{
  "num_hidden_layers": 20,
  "hidden_size": 192,
  "num_attention_heads": 2,
  "num_key_value_heads": 2,
  "head_dim": 96,
  "intermediate_size": 768,
  "vocab_size": 25076,
  "hidden_act": "gelu",
  "norm": "layernorm",
  "norm_place": "pre",
  "norm_eps": 1e-06,
  "positions": "learned",
  "qk_norm": false,
  "attn_scale": 0.102,
  "bias": "none",
  "tie_word_embeddings": false,
  "parallel_block": false,
  "init": "normal",
  "init_std_qkv": 0.0361,
  "init_std_o": 0.0361,
  "init_std_up": 0.0361,
  "init_std_down": 0.0361,
  "optimizer": "cautious_adamw",
  "learning_rate": 0.00137,
  "lr_mult_o": 0.749,
  "beta1": 0.95,
  "beta2": 0.99,
  "lr_head": 0.00576,
  "max_grad_norm": 1.0,
  "warmup_steps": 526,
  "schedule": "wsd",
  "decay_fraction": 1.0,
  "decay_shape": "linear",
  "final_lr_fraction": 0.0,
  "batch_tokens": 32768,
  "max_seq_len": 1024,
  "doc_mask": false,
  "train_tokens": 369300000,
  "max_steps": 11271,
  "dataset": "wikipedia_en"
}
Each number is 128 + 32 x the weight over the matrix's rms, rounded and kept within 0 to 255. Layers, rows and columns count from 0. Numbers have three digits each.

# up: layer 17 MLP up, 768x192, rms 0.0957, rows 325-356, columns 96-191
# down: layer 17 MLP down (transposed), 768x192, rms 0.0981, rows 325-356, columns 96-191
up325:154134155172116086130146149146075095073137098085156154114064128108114155127141099106052185106128105214117146148149147132130103117180139175051116214101128073064119144125134086173118115209156078155134125184057122136114091100100096146106168153207080097139170109097102142136134125116102125128
down325:137142072057069082099123122093175125157083121149082143135144106095143200082066146122133071204109147130112139111125092108086131087093136134152119093168136155118128129103102141177255143147147151166143159090128108093139120170142154101089094156130112172121162124121051085150110122108139120130
up326:070160120105142102152134131150111115103145080147137113151129100154175094115115149140105125102081108100131121147184091113163165123118171115138120079176126181157115119104134149137095146138112102142095179078146126138154130064169101096140083192116128081128110140090094142244138117184130136176
down326:199130123185139099139132112114128102130151148141109094148094122098102160134081137111126139121171146154176090106133164162141086055103133083166122124124098136103162131162172102134122121122152129152140090133109106136105096106128156180138160176121142122077125177089104152086105190087149137122
up327:162118121108091119123121102119158117105058078117129179106137133140104103198133106089137140112137133121144140206126118164171177152123161152074080111131164139089120096188156138112130119167112101084107102112087115171118095191105143132091163138134093149167123209169148160141204107081115129141
down327:146113118110114180225159133099151144085172169166116171112143129125148164138132152159146073117178096133153096045110131077131144136125106111168143100126164116070132111161113092088116049115173118126126160148119140143139149138138104112147124150151096167120157143156080146070104142152092105041
up328:096153071117131117177055157177136065156139117092140082088111142108039118170169132182143170114081168170116100144122111098124118145101188142154113109136085096124131110130108157156074095109078143147091177137184130184118139085074112150148095122077144127155168162124123116170133094139171116147
down328:133131162143138106083135187081122138101155162111141142132152104144146141067134133116147106142178085126173115100125151186149107125124142114128123134118095130134089142122145152132155139158146103097198100100099137107142151102141130093126153126145103139072134134113171150135136157099150131151
up329:125173117134128086137121106123105129142077100074103145131075118069155154096163073110122111170178097131132123147152158108130127089194113185178096161119129157113078082102078091128159171131164125146124139123136123168140096135124104148080097129150076128106143144108132085136124129115075139146
down329:127130144113154095122144040147088121119105120155131176138094144085131143139097121131102117130104155150116128138162112116094154104153136160131136121108140124123083121130122154161255108125138133163111167162122127118128147128116157107147137137131142130108145118110129106126152087150106142133
up330:144159122081108027132103172079036115156055114141157119074098099111114117099162108146075161112151137165151104134160130137163131155125108144160077157143130122089100149132121151148127100149134111131193173121142082132130138153109161178148076182137123035092098191126160124147187094160110072131
down330:114139126143146134137115130128071112137150120165099196128073116140073192135103137132072166130161114114117143084124126121069069107097099095160107101111153123166114149122124130136139175148123182128136128158105140097068085149105117122151123110180062102124158119101123153116099117114165142102
up331:110133120122113047099147118158118101148124166141125129138108135112105091108078141101122138112119199085077147182162107088106129103148133119107107171211182159089114098169089066186137116145129105129136085105130154144160168149119054118135051122125127121115147154063096183126168126150121129179
down331:140136147122123125093114061112155142113129118075145112169132171179072112149172135099212082099147142133110141110089125146109106169147117130123166060107081105134135212103199157143205111117114169129069165084123152162163116121116159145170211193137126163173128078153161126125130093098129139117
up332:059127141177108155079105142134142097107104201103140126150114135154110101135086111176119136151120127112079133092136149055098069090168140212140075174147092115082158072119115142167128105148116154137117141153079119147202086166131094099104106207124110084110198144104118123115147129102070125167
down332:145146092093171098134095119153032174116112188083180111068103139057109102132142111119151091130133118147045122066150148052120110089078132137094184233101156111142121070110085104234251127121127153165132193087123092178113158131080138134098076153168147169105119135159149085113103150183099121125
up333:111110128130163128125135155127160096097115124138144155186131141134150149142101114168109161160125148097134085084132136095193161131171138119188123090168128120135074114142121169107131174119127100140079121112128103156123123156128179143099129111148156121201081117160156056138122133092142124168
down333:147192118101151142150130197124150135120120151102107146141120120161146181133107106136110095167134088149041135150129108143098141164102097134102152099091167111161113125107140102161129083122128139158143148142115145138138145084142097131123070182089087135117128109081130135081075128177123131144
up334:159124087073146134157142171129107137159136157122080070134141129040151125133172136108096131101137168164127124182152115094069158105128114109121048160077133141131092106097154099125048147137181138082142195133124109142143081073128126130089108159160094076108208173145111145119095141155162120111
down334:136134120142151101136159163159090156112146109120130164120096155159112128144115129116129119162140115109133086110103108174144134170135138134154148155092121103152088123099131091163112107136084120160123127100118153125148116166131137131121119106094140117100095105108156127145154152123083096118
up335:142120092158122148084112153126117109102145138055160155158104163153118115138129109162147133115114116120154100152158150113152156128170119151146107167090104176155154160110098094138116155146141137132156228103091067118116048115129115107134154110138104119130165130115189036127162078148150153133
down335:113153106165109134121219128136185086132161128170083076126149133153099116117112099104116104111116137210073158180101140174173136129118119152158146062107086102065108158116139178078141156190129145100149095120209112100134122116077136148086143141140103127144102125147169146084105190119123151171
up336:181137148084133069045109147112165123133138077125124054113154093145068130201164122130138146212121083153105127081143114112113186210111156113136112153175084104161088130166130155130124155142165085120142147141153165130169119138120150125128150166139158099130170096119062146199104095111142148070
down336:142146120091163146226131146114096128145119084109159168068142176115136114096092156107131146070065132095027178099102163142116131100142140149167184076072141155113146096143091106132149140113102155101128110175106100139118113166068126165197115103108103140139120146066168121108133141118127124158
up337:162128135160130095147103137119088101133042172026117168143147082154109080151103138214134094194136162129062113121094139091139064132113122138136172086088128098144170160078138092132092111123146167096140116094068144117139099072101101178147173107137106110108206181139154110093124058136115145128
down337:122151140091134019100132186160123110148135129147134112153098137130146142128134168144066158085124102084162128114117114169081155105157122143108155205135109134186151044177158127106086150167120142126132098109166153140147120126132085083150125099110177135177174079097148087149168153093128097135
up338:113154156070120132114099173185111083067084153148082153127094076089152137157100104134139132119160122183115140114129209080117128105099106160177104183143125113101134152178104106161091164096158152158163151143136137118136150101153088067180127125167111105098214088087094129154117099169108131164
down338:075157131147068105099170162178158164130119148117096076181173151093127099093109069140124173140128183147078140105113121157135121119163158110126094100147134143044139170124154123172145125104137137187142173135122113083138074105114175090112148126148123104163066091153143127129112130135100130115
up339:150158140199126114136121106083135101117115140124150133162042168115119073180109113131079148154200170106140112150102079139146124221127128077152094155121140162115151072162114132145102118106148133112131123171153112137128083077136084112139135069168154091118177122157166091189224117095138063153
down339:085154136122103162144178050170160135119102198164158123157083136107151160156108181135110066127153125144203139145116071093166182095189086101115173160088160023123149144123170115185255136046085112105091153108222104176099154102135091121132089104120124130198129091085114167158144113171088129099
up340:131107203156166096044111193157101115133146169071104125141093102073124140127047107166149130146077118114088121167171112115122133136169115164171140113112095084073127190159119093099060166205094195131090115120141090109120126124167099079150122189105138134145078142111134111133104156102147168082
down340:076166197110098162192142018101122126100122133116161100137138112109203108140182167146091135047125150116176122125174150125113127042107103128096117108156163128139120126115128150147199126068141134196078090153131109113162083121118184140142156146167095106094167158152114209111157075151092148134
up341:057174092108116090083131124082184087130086114115157172192088089106119165168070160127128130135123175084136103135111039141146106104165099129129185122197117104124132130085121111164100127101134124141062100119122148132127118107114179127150117135105168116150180125113131149164112100048111073115
down341:167095085130171158134178107156077123152170109170093132105147066146118138108161076125077093122146171139118131217162122108139143101163163113078184131059151123170104100149114076141100141183104125111151119109108083148146129136143109165083117092120108169074114104171148126128166173133116189114
up342:157114145166142166162111209103117097119168134098186114145144124120091129126110150131085082133186096120133122142146121102081114098118150158161107170125116158118127122121146133148000114113149119064141161137120081121109114113121134136120124126132154163120138115079096107109121113097177112152
down342:145169163104182094119130041125154175158092153072081154097071127170107125126123148112203109093111126057168132098127106155111117134113116148132088129133124104075112106139108109117222127160118182169098094085105151147139088173122114167133134172063077126127129113198113078091128169155099090145
up343:134110101150086082147131129143117090074101166128153139163156104188123155104145083156145153170091241123120096158145108136188151099146136115123169110109143168096097104184147177160106128148164141126115087127142148073105120079107116183131137087120116150124151209079170121174116104092108080124
down343:128129107107088052102119098086112176113083109105156095166116112164133132135126141138116126063178136119133167107150146177118173121117070131141077108122125118095150165138130126119157108132149117145142125084074105179139109112165151102071171112148155112101174116173137139169109191148146132160
up344:108141145081102074070106193104144088105111151132112109104115164155161150070065133114149115167139163146087120159167174162115156128149109099128095078143094127139079092132128097116100137152130137109123078101155138121148097118158161095089158096095134123111130215043149145163159118100119120114
down344:157107116094172122117122141167113127121210130170157129138125149125142165137103102185101083143143132191139140175121090192188176115157200112045171171119130091100122150102075124084143133108084085174064106127149162126089154111109138100124107149161117175120138093165078132101142164076148181108
up345:089168121137118114124096127080126126132074236065118149102105113118084076129096126159095112120135135173140097123081094138149108109149156207166178144194142140080156083216067125128146080132122159124163122122111110154139118140124176140106088142154136144103089097201176157127094133079093139141
down345:125094166094110156108116159175121100074130122192134118157107132134130189077118146060126168103166157130067093112128165124149126105113107086115088156096159136151117115128127147162177095113146093145134133128152136160183076138119142124121113141140138113148144109105186129081143101136130140156
up346:083152078094108173158093122101122092138092141101175145090129062122142121155081131149138114126213101146089152116145126167188098114119145081126159141089181086078144173207128079199047096087149123136158141148122075120109064105152105133181097129141134149120149150124137114143119106177055050158
down346:138157182060161036084108208157158089117157151168140057145162191134134098088076154138142131101076118115146132145149079065084086121145139129158121154149088097119134068077108132165122062126140147112155178107181090151183097101172119116106122045159147147120144122062092120192117104084141132134
up347:120167163122117109051123143167141088117119152104089163095118129091118076131100113149189127159167127058119086110104129056181138135155190187116149082084112126137179156099133011149065118163126128160112134147159048083092107141217081107164093188179151115074136163099155114086102155131107035155
down347:121131125156177122178073122062099130071148109143107082164146126171135157119131149136079132128068174135164107121166151201129111149088070075040112206158153159109111165178160096112123134097066062147119126146100230044164118058093121140078115090167146153186095147153131198168138096131185196141
up348:161130118087139106104088125120064127106104181090143100203125155095082144162092135088109144124188175144113123141106111148131132131103206143110096182157162174113125090080132111147125148146112086108140145140136117159166130138122041165130120129120127130151093146161101194181092078129136133119
down348:158111153105131174139110087141093108121119148120137093099168095117113110116140115144127121069081069147102123138099074124114131147079106147140166127087131109141137107167195118178196114127120154151098120129107170103139101135144126202117098176096101129141119146115111141154138114181110132125
up349:119082142205168175128127123132132069116134166175160156143118151085132125136093133111108144137104102105111154077167066111111134122102119142143093137140145217152101153140161078111126132143116089132104137131050146154073113130104138090105114103161108142170180181096100074136096132151085129205
down349:107130140108153080110151174139168171152103088055136123107099127171119132128105102092097124133128096159088129094152134117136117141139097137126145118128152073089140148081164079109116093137091167157112143136187165089153143144150179075140156115047147140087077089103088126068176131141105147087
up350:082094151080091154158101152096172090031161148091154146111156134147119173103100115105125128181079110157141090121153139060188165104100179139122163166139123161094122114150137130165117120130081125127072100123121056139108102101145091122129112219156122159136148154087130111181104129203147134198
down350:103153149162145119103069140155111153118162114107063123166165139059087116152127067147129177111123094090181111154117114164077127121142114156136121151101141087177138143087121137143137131128167160089136126152126163103089106097124165085104109152124076108116212181153122143131084170113126117142
up351:110125170135108048113132181170086100108170208128132151158134113129071138096136136137135137113139163132146109183141107129175140189147176092168127131115122117087039166142157091114111132133077160126114091115148121099116159077153146105081109132157085103144116069083143144148147139127095081092
down351:130209093128126138136173140148123121132101082159218153120104181075129118192128108098140140162090073161107115090094149165105124121103199151046145183110111206168072121142118159133123125137123102127118136134201139124068171134117150132124047106108182138149108155140140101085162099133111100137
up352:124111126114124102070150160154093069121171123169135069110106129077184122191126180132166138177134138129102174063255089171109168112216080194106074182135137190140052112182150149118062135136102127133134131145044103182088124144124119071116171143151098089100166143075132041170112077164128159205
down352:167169098146159122124119181140109146096137094181095077160072094141138115149119105093090089148128115131115143081175115076170071101135170064128100194128111160079102119134109131084037026155109119197140115103111123132137084148172126153149166158111166128138115167101101106169136115177068141127
up353:122091095099141166084137144071110157141106164120129078156151198117081136111127164156115151122187111179175149132161146120118160136118134143120096127132130187147075071187129132114104152194162109104133117070087139108112146073108147172132121084136114158112147126122123003169144099137123116111
down353:120136158094199147141122108151119110147135137135125153127146080146135082136111118113149102170088163125139126144119102155171134111182086106167160134097198079159101155079101085157190089151101121125140155187140148128173121119111131124159127112127153162169112157145108140091170125132085116157
up354:116128077114104067090076117087099079118032199059136136106093127138081118138101098114131130114134178162116111121110132180178057136112117146177097124093110151118121186167116116142145117113154118095199130189174131138098117181136072128128177133179050150147103146104142129161134129125108102126
down354:094096186176104096124158232111059149184165103135178143118154132125100167134133147063176134133097089079133175113146212115110113099117145129093118110153182130102109105201200166100138114103097098111094065127140103165100057145106119124172147112135089146152121109126128155097149203147129150160
up355:085185132118161072078138133115120073094114154117112141142127125085107094152084127112116106127164104140127150112138133125175166146140130153170143188157188124112059089126082088229176106110137130143135118142102113193111157119120126098110122141131099128129169129048127105095108151146044107128
down355:137122123119131145132146065143131093126148108127132154138126139175136164147108144136122166125130124098164103104152110113103087141104114127099123086076111109129133184126129162166255131148144092145164165161152140181142114106113133107128083125125163136149145092124126125129132094125113121138
up356:186193150124158080102119114078112106160088124101162087091127102044125116086140177106142156098129124080125135145070146112173178166092091099136132104074120177119119118128101169163128074128107119084110123064116129191136107159101174142121098147094128042172157159127168084172155079144156178107
down356:161102077117149171122123130082087152115128131116119153150143124206110178111098126141091157071173181115126101107115096130127138165134105089120148154163174129164100102145138098102176165146152162124159131141107099103079102154137107092131136117189109166089117070132075165149119125115099087174